Weights of a small transformer language model.
Size: 15 layers, width 96, 3 heads of 32, MLP 384 squared ReLU, vocabulary 512, 1.69M parameters.
Architecture: RMSNorm before each block, no biases in attention or MLP, embeddings untied during training, normalized queries and keys, some layers without positions, normalized values, capped logits.
Each number is 500 + 40 x the weight over its row's rms, rounded and kept within 0 to 999. Layers, rows and columns count from 0. Numbers have three digits each. The size before them is the row's rms in percent of the matrix's.

# layer 10 MLP up, 384x96, rms 0.279, rows 361-383, columns 0-95
098:490507521520532430510420539497463544497490502481505532418562515443470603517469518531545593514524447501502486489563527519502600555570513520529529530540527435551452465513493489518511550501459560461430471462494528531545461456496520510501503541466479537493526563484493451501452428545535462448
098:443486484484548513469470561485579496523495555521545492516475506499426460567581466466527443556489532467561521487537493528468487505457469547498451456543464559503490462506557432461497519551508471503553482518445524462530544489467530434539502439466487463513533419407441511496522491476464480394
096:485478496452427468492491544477565421483450492519410528522543546530512463491456453481529540525504503513532437487515503471473542552513482489426531498573437483463498503477475521465534520549585539543499449482475472539517504539492457519508447449533496581508583437400479492444455516502502571553
100:493501539544534577497444558486522535532517464456477432471552574611504559534484488556430476510472468513521512540497488507470485449514503558544458481502499450523481459505499541542504544533595497575537478514483472506559538458530506469534495515624516488554480480476460491477485485557556424496
098:495452489552503498524478557480549468428470460420506464527426548476521512491523452488525449528470442493479486432447519482448514470486502506577587542577478527471476455531546578488460513522531499489476534462511483477494516458458536489449526551458587537416454570517501550505450498485566461532
113:410515537461508515546468504560464531499498510467398505555425546529469468505557452461459564497535477573491480540499498426545488477435509497529553474517478456496568517491445466467487517599560463509535540495455482493468484496535560454511537528424493524500491587502522492468577464534514531488
099:498441497466543545469518543480563500553459486514564541536472486558503571484527470483550411511480533449530458564502451484494607590496464486517446498473495418537504519499486466488473451509545455484525506481477495475502530505580448493436506537514522589450422481543483443527525542523492464535
101:472504527487497505492478483502564448509526428570468484455429473541489506522489498505413499481502491503526509427519533513516526417432542505466470491523585448495466552563509501511511432433525569456504504443522499481541568500464603481527474535443439494556527492459547510558522461509562524436
093:522453537483401510429512401527542472525482510477474484443483468534444496389512482495552451552444513468452506489496473512467507529464493461504554419550515493496583472472507535521479524552490443498473458499525465512486494579478530411501429488542514555465523472470495539531507481547424466536
099:470499511549582470540464522469604501483479465541541478494628492521530532476477482434436482453482435486509481574481498472526492553516560511496493497560482560526540543584515422493475480469501560492538482448485517441478457555544493496457509503482541541517507525506498572477436495584487501519
098:441532501470511465418544489540544469489531500464442522517552512472515549508530407478553526451546495516599453439557527422515516495504464522474428449534527559597468525522401551476465490466522492462483563513501480540469491519514551473484467539504502449494545526514560501508527463514474526435
094:429447571492464530558503491474492525594486513488538431519435469506520538558459430530487517489577552503485484558488503526461451485500434441505557515491425522438549485484457418509543529519510449541497508441476528470486501467502495511523429535452497450531482459498540577548548432477451498494
104:507499465474460489512497486492500557503518553471575399495524510566561466527568528455448502499562517541501477483506503482468497472501420420499515457497443525524463481465469506524525444544520530437567446488494550567554507548514513511495516588454599471549468504536443466486433545543510447512
102:471520489449550517465554456524527507422509473498520527455481435555487484526414527527498482457569525504466521471460539466498511487501456466533481533572472493416539477514506439567498458497562477519582554471498469463535533431603466461497571498456464527532506557487544454531488566525561521487
091:518480511544509524505526551456601487432491467480563534471515477529504514470526491555471606522501446542524478509520518519427479479525440459476567477440484495491467497551527469432466557555533471503658540491516531523504484491425517544454549496495474494432543490458508499490510441510513467509
095:477496501525451510520510477556540468464550482485460556485552516490478490517467559443595557463437567522490438497535588539501520468575510492511501551509498470467569578447472621460490489517463461485505475457478497478531511492504540537523544534439500487453514424571500505434440512515535504526
102:485473510546460491549548576422471412479498463516427472469584561469493470533488483466539521542470468587445385513509499539503511441560482498531483483564539472490532496517455461482524490454527510503489416465485504530469445465521479459482497559450470554511490487483498438548444536563507477485
111:444510529473491532517504372565556481538511511513441445480537523498432538428490476533486499550510401478427463485482466535561465478461486449517471526498422535479467453488511563470441521465523459500458486541495460542494451485494486502447479420409516494451521523491550510545511528464458466476
093:536549466516470481407502562479470468547530479462481488491510527446501475502466364419426477557508516530508539499476548552558517490472500493494541535473481461504574507534496528597494422542451478493481524498484504489482498514520521531549573489418584495550524491483498470540555449473483457523
108:451453438479521548484520443528559516518454456560569529485473555505537501491425519480581489558483525492469544470563487522516456440496537450420564509533525532494520478479506489576525410457575561454501487516503455537499481450554485472507482536449445509477526435499524536557511421514520487475
099:429554492485527464488539527496477477531531529408460484532444483543442543521528535471504514556489524531446530434551513522471458487512506497523553445504557467518497476486478493518477493526569512512480577571447545566511507412550487545516569493540506654479498463521502465464504478526488461551
100:535524555397501459477542504505458483548515483441539484499493483456469471504448445508482493528493442504542497484497451419546502534515449445530508549473486529523525530544515483543555478513461489557511524525432434607447512480469510484473423508452510455512522499599462489452596536550442522513
089:528520467407514522472583482543534531567504466481476483512473486438501498483509481469474474522532539513487508495499465497585515461488534511532487512451561496480549597470447459445516559484520562474439492383460528498499460514509529474445568521524468448540521518502556574431557469486533537430
# layer 10 MLP down (transposed), 384x96, rms 0.266, rows 361-383, columns 0-95
100:562502513555506588540449483477564526503524492541456513502469512489541451563553444487472482465517487449430524534485549536529436515430479537467523473531518537486505451361500537535440476467469476484522460453511494464461514476491458567522504382563458495509503462481486552503530445502503531492
104:473481502517509459556532563543508561453489436436474451517552466478567511466594525571530511452544437513480452467513493467460536477515498477494491550468557453430461537505595529463400462523437539531519498514462480551409519482532443550495479517542539486522435470522509481512519481487521488508
095:556539486565550541520413564449539479515467517615513511507464491510492500556501539445477483573504536470502516522473506524496447442530471506491462466490503560493509436494470482483394515514426477501539522514547438548535564451494597446533495503491495529514463524584544475507467511502555467534
102:512552565513489532580538569507510454459468467525494497508498545493490489460515521498419465456508463496525510478445534458484516488450499486459457508574545459532353499508558498451518539447436485492402420524529476499531482520550486504518479531513470426442516504439462510516451445495518560514
094:560454463478533469433502448512508540514527544532447481431525526502500538435523465424503469513431541511441463551493486493539511551493497521529561504416502483518476517427466470527530452502457513444462511505540422430544500500491506539545514463530524433572495448521475465447563530528465457398
110:513491516507512519609528513522467496531472551478561519493553573537441493497438507469495447503608518552433521547505478498487485434526446521424520521478476540530474447468508548530531489498547545482491517538427456520511535570570565493565503514499478473558495511437531447449539490529562550490
105:453483500554526540522399498475448554452529491499544500525526503494578514570442460455523537506544518420579445567551497452479489507522500534447495481498502452441471581485467480500505471503491483520532478480435553509565519545532529547446575537482426544505439444497494533529485530429508515504
106:479585551430454463531484501537506481470491506490515524484498446501518489513554465505546511532462498450528535544570493484470529457431537505529566559545479508501474468458519491516582483547440436492519409504569562532519486530510500551483496507449443460490496413549577441584520547490445527480
096:539481514471572518504477538446537535501543479522531531516451467479442518586478497546475542428445489502479503459553490410451532518497546589529516553430507496547450563523572501499557498459521492494493513480511519454429423431464493556518558407497517497500468562566484478512523499461489498502
096:486512499441485490501483539527518499484491505486450501409484501430531519495564533527517558558505454513488442479542490574493487496508461563486497466474499491491512503486567512467464542548523436523544511481512582554544593410438461443545518500535457567407416485528478471489520541463545484431
096:564449468575530526547540518537514541484515434494492430426464504553440479471514547462462410545487521475518462575450500511479557516493539508533542486463483466508532416513482503471516433497517525558422494469490550405534488477466437548542506500446503540490480514537471449466486472475546448557
096:531486444492527508503448497581481556469499519452500539552519557457566518529513451466532452575481508537536461503527503436534508491511528523468491459478524506567485461539504552540549507405431481466521447497489496488549532528455508584497595465474544557528497453460511506411458574505514532436
097:532493443447492537509467443533495487569530513504531583494642551512487548484488518481555463451508468513505509488418542486435473548516573552577491520485525495525469442519510530558521543504494477566469499495417503505507468461547490543534502479527403505468503502502500507539482574511558536550
098:439494574463515534515500514515514557533532470514463431467423510480520528578513479556466451501515473514524522475487507505509480473506472583460541486447367501529498489570548590466561531485516524460456506521521481603519519477527563519516584494507464497536550471515505474424482543495535511461
096:517531461529533494590506448519405479450453514484449459562490436483544457539507487426435434492532498507450489449478528509511501414488553495519495569512511500449502482465381468538538494482517460524485442439464482420536483491528508530530488516494456480525489499535419520445570531519491527474
094:500472575530576447501538518549511579469467564503499505536460444569571493515479452472461487490483489422490537462550513542535548456492456442527556435476508515470501470518508385503514546515528512521487536508503501552545489552528481511503510463544434513514542495450503484512530481535621431541
099:528526477462485500450529418526576560458487469592546485458462463442544466440468456468475451475601502503546495508445542508463469552490540498555536518428482485512391471472514462487453476509431529505579476540488534485491538523537523527514461482557547520488487480543455490519529450470550503464
112:460527558506438532482503473481439475432476518530524473567449526471420574517449505538574528521500473619592458541567551548509488539551447515542469566533507495519506502490497547502471463499396485532494466518563458549452481483502511486506510510541482519556525483506515527529523494542436508533
105:461458499565484509431562428513516518468521480496409495494488491563497528518505594576511563435491496481467467487513467517401452483489566492480472458490474556518433506432514486438483571461502515515562485476600529493471507455504528461486501530514457505478471502517531570477445460480454567504
103:517514532519474529500504496535494472484449505537476448503542398510478499560514520531510518537531522463473418499504462541441553531504484530509474446572491462527541601448512472573537489482459495603524538504588442489517479522419468530462528479492555417512480499439525443458464539472515445528
100:515531418487446476499482491510521455482448472527516529545540517528519451436514509519447473512520568510600507505530481535476510478479440537495481496558497534432420533486538502467492515518487460567476446547546563513503432531445523513490487545442516477542446547518477498487446416369446478479
103:440486431545461465518577535460515463405432509522549515529496425597469558489475512529504564482500466473505480476483539594475488460475463451498457507495447459540564482540472533487473492490555459530525558461558526452480507490542514575512473489494544489510524559476453520512544571437490475536
095:484499518541511539463486523483530462488510527487546473544500491484446519552498514531526535542475565487524516532473532513417354552476511584448484530503468454538437463502465430517472508584512447523478510599494549410466522447492495530576504502530515491536516529476441471524449464480519496557